Part of a small language model's weights: vocabulary 6559.
Each number is 500 + 50 x the weight over its row's rms, rounded and kept within 0 to 999. Layers, rows and columns count from 0. Numbers have three digits each. The size before them is the row's rms in percent of the matrix's.

# layer 6 MLP down (transposed), 1344x256, rms 0.0655, rows 957-990, columns 64-127
100:464449568521451448564459471523476537472525449514502468452473460500451414557489492469507375536506478573490508439461478495481521535480432348476485502509489585531507476538604412495759491438446504
104:464471426464506480504485496494412544459549513500590599518519543504513452458473401521512517398585573488549498505444539500544541518601475610470521520551520489552448501561478566496591541432503462
094:438476494455539435534448522511563455504465451550494471533482504512442518483481488517513443503562471457589551502576428502460506450509513525580538552445478531487578468429497576584376519542473501
105:493514432490536601383488539492483479482490562588439478473509579443515442492514601546463396522490482513483481402495544449515478496556465404526469498477536439507527378290458434550472526442445461
106:492563518408374537493540466535515486564540428489468540388578481552443502469478496574488468567498510502510425528473479510520519584506412536479471465481499497569587470530497437457526532442494455
103:509442452537510441505572490391549463521485461495391443508571469497511484499502451487522495552542508547568481477488514522441453529572538425555432571466554467489513424464460525525515512463502460
103:513466528467473533508532634523568494498525564402521464469534549486464515534497462496499406489533516472470453495532473541484528510449588438522394550524566568474486426486526496546543426571468571
094:574512464427471527391547567492542517578455511482479476567459501513493498551498486517531453500470491472578485574547551502508461463531508343621448528498493551434448420508457485497565584540431569
103:555540469519420486527422562470508453414597570502511540388548483555478501554571483438513448558428527492497491408501543610499482469513530389462489477571610441532516439473539499512526483439546522
100:500546405477550467584588433534569467511485505438483529502533499421499542541402471571531513513503518486388469512523524513506484509425455493534440479361487407487556473420580454462587493552560529
098:555586473514586490444540501480430489510499483533512521396535568516558495489512541463473424466537447521514477485530588579516372510373467672558519490422470568435481474486563478576486504490509552
096:599497483602539581482519506540517498513581488535523483589493483513445555530601505494556562553458514621606467482572507501447501512560487425486511487525534522582546450468588514501586506433460468
100:541504492410509522450559544530613480580545498558461473468576447466545487569525531475456457506491493481500531499464392543466524491437519401452425534527460443483438456527434461487598566538467534
100:509510501482518493510455483537533548505495471508545596495444529580580432361511516515547541499430556586500460556504494536462457401494511395545447479510460546491420422498482559565417540394448416
100:551464578517487439426388611591496369433443408505391455472529442529430456491539503609467513529590446528551570425474597423483481470485453615519559389482429495447489482501507452464452468514421521
102:537381463512442510464479481498485503427566491479478451523486516500483552523481476461464542549570475481488455512501542559449486563542486448453554470485462451578570464567501486472556459474527448
097:482493462461556604474486566487440484601471537512523578525460456479498543471518448439490532506568498522557607469579546556471497456505375538581519507591500564432442415523483573456494517412483568
099:486491445500541586543501495412503377563589594523511501484488500503481521442524506562456576484474553630457493488501532516540532490450496458539493504517511429568444539397479464502602466487519453
098:418466521539530465553550510667460408436535430513520605465471496489545439473552526502538481550561477419574531499574574446511540523578528527521503466512404501491446406508574504539532520465522488
107:442556536518523494486557494497424488488553464527495511508540484527514409555553478521465544485544459515548469481459573514513495585532557529358583574529531559480479521592384478505275558541591494
107:462462553495603488560495506536503490593462439478523536577492556484513478445548516455492569384415466469539438448535540367473511470503566548470559506458451437543529479526456486498383530459449425
093:571523503438465483501437431533479462478565493443393464447496435573454459486510506524555464493502426515516584523508491547570480540540552292503486561467508484479470430492498547531520485535502528
099:494548584514441475532479523504506478540530461369516575533462453469468560564532492501428564541464486474573478559458292525471501495536553542498523529507479542529529420521527439517537469507609501
102:455510387528468484448521488471447587443555641514588567457454517445432517474431473503425418489514551505447481500527498496484478437428489719488627510498518505508537472455488450462380472553538465
106:485543507476529535505462470485451533601446458485500455481559501514536521522511407469560593494513510530495460498501499540423575476490504370630469597591416425460490536539556491562421438529438444
095:502512459609547518489489511472509532523534519500536560481542566486481488590520540536532485458532535477518467528495580609469556518500460449461502521480550511461490519560482486462528534485492426
098:445509532470463514531561554556439460536596498477501582526469521494540452448503548562512479526499552495531463539493472355524493463410460478483518477466489519496448535509432491533502590448451487
098:449443405436556489565501599440504522531457498534450506485510495489494384468437574422627533475473447488468561564498501473456520516505459539532478509466546361457546507477469536447529553529460419
105:460608429515442463537466468466525522386504463520438522491519488397488444536514541475653461480462494525528417464497593462509511609548520459473493525523587481494539501477472384513491413501399520
095:523517451548458450503419491429515480498354450453519492525507533408534512615432526521498517514477584545515507534524451444564486555548626393552494482464526481656507492453559497485555488491496512
094:551474463444511583564574413481516455476571509472511557582473443395494557402582476518509471521495497478503587583500504407482502525550438599536541545481451520502429556543559498504581561431487538
097:453503554487530505566484561504494564474466471497471514520505552479487559454492508451587556499494531551488592492458524552541529418483566707435543420442455478495423548424543512469420448495517524
100:438466472524541551521439571579505510438445462598417542498511456591547531487455476450509424561520528468489454525496555515510436526399494683558564569543509551434483510533478471502436494567529507
102:483491530530548520496583472539456491557461479475473539477505526511465631452548549529516452502533591552600492471478451525494400471448496459472453549517501447536425515466464472533461516476423495
# layer 6 MLP gate, 1344x256, rms 0.0764, rows 958-990, columns 64-127
100:451485549546470481535482482458463506516589618459502561466553430503540611476540569436437566580438542476503569498558472487441529468431441477454550458529506429500471585525541518482431581554470571
096:520470497468499540495523559570441507461456489472444551527442626500494591558484506536530503539587505532489551464471518519476474496526498537462522434501465440530545572431414549561520472420469481
101:427584516539469510445593541453607521575540556573476469516487550519476456581609569484541536490544517558514538487508562532454455508491390588470473452508456502443481608360508414465506569577437517
112:411449450463428465405557547479511461572552482416493581531455434478467533494540495512518524425547578529525435429511402485458449578473541528466520552485611566532453467493438492535463448414435468
102:505401562464524457558570421417493535508472585409480437424519563544481597488503533512523497491460500493536441509508532456464591459557484549457486600475493488558525538430562525474493543544533503
101:501576525556550490481483459520335471462550448536594551492500431566488441494557388534582456536526459508523452427537549375574577461562548561471509577552502488476520570448429451509444475474525516
096:465453546505567440535485499485589475558504590417564522509588558489475443534469348521477505529593508469560516511452578437535437458498539551449501441506535490476492451458533425414538523458512496
100:585552482435493519490467517515514466451519535510522530435535599430508557478623438462506514622502557560554535434401559553529564376522467471469524598455535516520455545601513464474523571521549523
097:516512507459609493522516520480471498538468403401482466409488459456586500549548463584559470424491499483501501517434480442517539448474477582551486612517538532612417540502492373479505464494541406
095:482555565533450492458463459535574566513432495550549521483520452495446473458548508462575426510467602477431498474487533606522479437510470516486589506474538488564420481522479539584465411497472520
099:476609536523402520495532528576390486553543453520464558423421537560452566500458497526587418521548434449424529542468461530512512595487497554410549596520612476520498551506523440576508482504477506
101:446506462451533610536531498531528495407460548470536519455515515469482587435466561604508469543557440403588507431440547466424569461449504541469467475545531495458476513471457468426505560493462515
096:477513469515473522458423540452579482498518457524562523508480568551444445502560549500504585504451493527464415614453579446544469532493511531438464514537469541482512450451576522451427514395584448
104:498528519513471441431437553448646459527455585515460533405555468523487531535487530482488484532387429454513368524550499521495540511515509502579500497459480433606480558552625529426388516521513510
091:494497548510455484559553446491514520536423504496541546541437496560478605556379568543532448447548437481461457459508413556529483491430512496483550497525459366512411482569495548548504418526502471
102:592539528513460505525591507572565441502485507489538517600544489478485484514458412522546519469445466496500524575529465508396448491591444513540545579577523514481451500613534541521488500375505509
099:394546574471414413451498454582480612550518472512469472590558444582527423532484467598481435481483512463460496522491436494521388445476513505572482531506530492451496446625572553519515477488588448
095:532523447464468456543635464567473510416478433492558508434517531540450430439430544429558491511443624523385481561434453454525448445440506485444437457549515510538431573542587495543471405444530439
102:464502504544555548560536485474463525498436560555453508392438463408528455531431520424577508465459522587523494409510573425406375522457507561520508575530519536525488526504513523486427492486555528
093:531533457581519503580575525588538479540452519623434433418512486472570423623510500491504465442399509460407516559486469484581429619479500526459527589476387525555467519564374516521400454510493512
098:434538432495476476557468505539469513573495510577549544650487562473536493431504563504448477497588518429563445505581557551461476452514512537531519493526604508491440512500530475481550463470507516
097:493486556424497491542511534475579508457530522544540459435518527545426517429475466455532426411519528591542579513505525489518441484525534479515422521518555528592468513418450470461528425488429473
103:465457535485526483504492484465487483470516543458539545443475447545465479437599448535547575446473508461435440476544484521597546601472508466543556452463477431515441467524539509520477523435459472
097:510567448441523365483448587445542609466525550533549421440504458504478538496471472470540422611496458441530418492492505434570529472452502512527545539426457397501460470498598495443481542470641477
093:507579498568460419545490545547542463456579514450438468467484485507557397475499419434441425518521546400466529429541532512532480489412504511505513511463465503463520527465502567494445470532481439
098:553472525380497488492413533480568487477542576498423507370395475430514565584575456529519427493492539494539604496483513534520480533550478463436565512447472427518520500472491491595493464490495558
092:483602517618521511442522518508515506521430462612511562488477491538507463580517526548471453607543475493489549534443492562498470509566529521499510587514605477507394559467526468598466421455504467
094:505509531573581478461582451537523491496551504400483578575431506527482477492449511559470569517390555443455414515653542488423503503460471574490492528442438407572488449478530446518446497374492484
096:444488495600444549426482542421552420556446412446523543575430545520490504565534475471507449574484512461557527443529533532598527590570563463497483566508525468517460507517517493448484523464476449
090:449513523450463423561508441519469444566483544524431501560518516492445503565629476523505515465519485425432506408473468497519494526518430503599475465544575480463427510512421494529491454457452461
097:540455443478445503539508541561572469451545534468529433447445497512470508530535520546477443530473526500463486520578529400613507519470476466556492570541481510444535506500473496487550568531539598
101:536497517454443484550488525550572471548561574571502476425556430527461461452526421549447525512411489618544413483445488480489474478523520622491453450482526477554538502550542468404439447437537436
096:544539556431543468569482543423527512451521529464477455494470575489576465533498470482515402560444464377441542561551422451366565464545589563481457598505461514447472462537513477530506574499468453
# layer 6 MLP up, 1344x256, rms 0.075, rows 958-990, columns 64-127
104:432522514538527382509464560448450490560537594571547505588507492566590537450463479481456536476522593484464467391603590512562564536567492477512509475480486489383433459562457477377514494472521532
092:560524635430482453420486520475502574475473624443499564492509504437445488515550571469567570564525532519512478529496462503525499511473412531462435460550523480545495520504504423456474480530517510
103:489548516486507451516516532535444487489464463553493556500442518572469479514528471520391574427485520596439500561382564500560412585431450488419451499426578490440544425451460374504484520474456452
105:471533468511493464495430446519581467563562652458461492484516495515412523451575527568492414496483435583451544510446458522392521525454456531504531496417413504442442548564463426516537441381499431
104:551473454369541465432507419474564488496540479455539491490601454483517399504540490499515468545560446493443482462468574576522448581538411520488456493481507478620524442468548481436518453532516442
101:435543449542456484489491529530454476482494491426502577445430532544467527501501418560470474488422451551441504529476532446531477474487478520446371448471520454514467544472595538468482545576525495
095:463450443505632487491491476476529531527574559572526388547536544497502565581572447561427500541486458519493480495477549514387568538558487548545463471499568508551458500506457506494464525513451426
101:486522399568456497520523466518561500432473454354462466453429464496517485486498480486443478480426442524554474409411532444472469518489508543563480442420522459536457486517465453652450487477538554
100:520415523474441496470577582462484590609480449518483509538508490536511432450505479501551464480553465516520412401484449507440546469448557492489553585431502436535494458467492499539469472580561446
095:479535392541545514526535488448542496516573526521478437452455509527450432488423537646514542530404469574461517444481470456495430552515559498540427515377449497489495513516510462510407561487555540
096:521517469575529473505504464507543499564439414550535422486469515550546553557491533508529461542476513485539558497564408532503425578439514494386417577549515477510465442586506544467478468521438499
098:549566441380531577530448527446500449437493540384498531471470556533447460488433487556493507457436452507447534530499414560493500534478540552550490501455423495443493572485458438456447475555533550
098:500437532490598480526543612563488533430556424407575639514516496581517488494482460538518539510563461653435418508466524496428532510454520508520594475491550530497415592494513514542498460440397511
099:571560473547436562624470562464628569567512491442586611527501483531489419529497474489591542511550477473488501546539468588455498483556490465527539500501481530460460493497505523532472502536461463
101:519519506550500549454440588532490443451403492536524475480441503470424425460550554575510491569540508506505550432475469485552531441546575519543580469355495528503449565528475551523456512481539506
098:530511522561455444560456574518422459515510532448584590513559509418559460459544518599576424581536469518538459469614506473503577525529494459512629505520462576455457549556524552574492572579522528
098:444510536497552458497469524500534438499543548523553445439434560514547504512441485516471444562592620548527534574555481591539519526471474508466436432489505539521533520550493493510496439466479539
097:521498481433457533496536390496527461443566478481515526508543506514441470499641565494476506462482507461427491470568483510535512605517537507490474461539492536600552540576452476474477491483423654
105:557455528419469590520475575510459558460505542441537509482465445426549479477498516499545523479474551521545568507401507458462503515437461505438518520509506517513474516466555460520507450485460493
106:452399503542515569560491453493414458496541484546515446507486492477458511522474530539541566472515475512457510351459561423503501507511550475451510450412557389545567492397573441526523410408411491
094:425496443442547449498540487544441475498618550467507532536558514486476422433461580512515531623505552565583522506646554488590459386546459487438531416527547547417531541472538482545473464443516555
098:501432553475564546463456435408478488448593517495470620528436514587495588476447472520527443469529458553475568530516456579478501507489533532431459466591463482578622481496424463499529556506488510
099:477477383428537392461466514507487541514456464464435517542436517398455533468420593530499536505545614512552612525469439498476455439612460540514537575450501473455526474522395529448538484505526465
105:474466483535483518559491522478347478521523462520463516493550484487551523474527449462523510569469580542444506448521505459486474488450523566463546494590525495478500540540401551558456513484495501
093:447488531520494515508458426619436503453372497513595567556465440532441387456431483525636457498505514487651507439476443511526467538494493541490440435528515492390426529420531468524527583384480460
097:483555469485478434475490469478489398534552508535455567533551486538539408476530447481494465521427402537473476520518399433398522439371489528551515441485472538452547421465516366435510537523417576
095:393497479470483583529491533583502431536438447446500391471563560576494583520439435508488470547525478491531530554439483479518491519551541401462581462433414549475531490453589459552470607582608608
104:540617456448323475574584508485525504552525518445576440526539450532488406440520445534551442550446448524548506592527431477475407421437482573541458477466456493502411519514503441486475511448472503
095:531481532455480502529574470508568448441507448496501482601512484456565426552591525599565557548429553466491469397495470481517605533520600513535504495456565449578398530560518506501492578379486478
093:495526469464384543432588537408461554582561572453478450611533538481565492464499598482509494520512604369506474530548512501547520524401474501562461479520486479470420584543550462439538419470503540
094:423470412453454436439531516450516448410535494434500521556524568563523404514426542420452508402564542487588513411478505528475502519461454517488562530484469513551567445436481470483535502556533465
097:498534385422556450567453536541454482420504512473515431493558585482475518457548464480548562519579470434450587507559457444473509441537462500545415492544431463507480493493541528483434567581540465
101:544473617542430459516477581498518489385558497503496537453556420558472516442623501490518584466593450590489447429469520495573463486479436508621537484477499460444469390452527550427483407461419461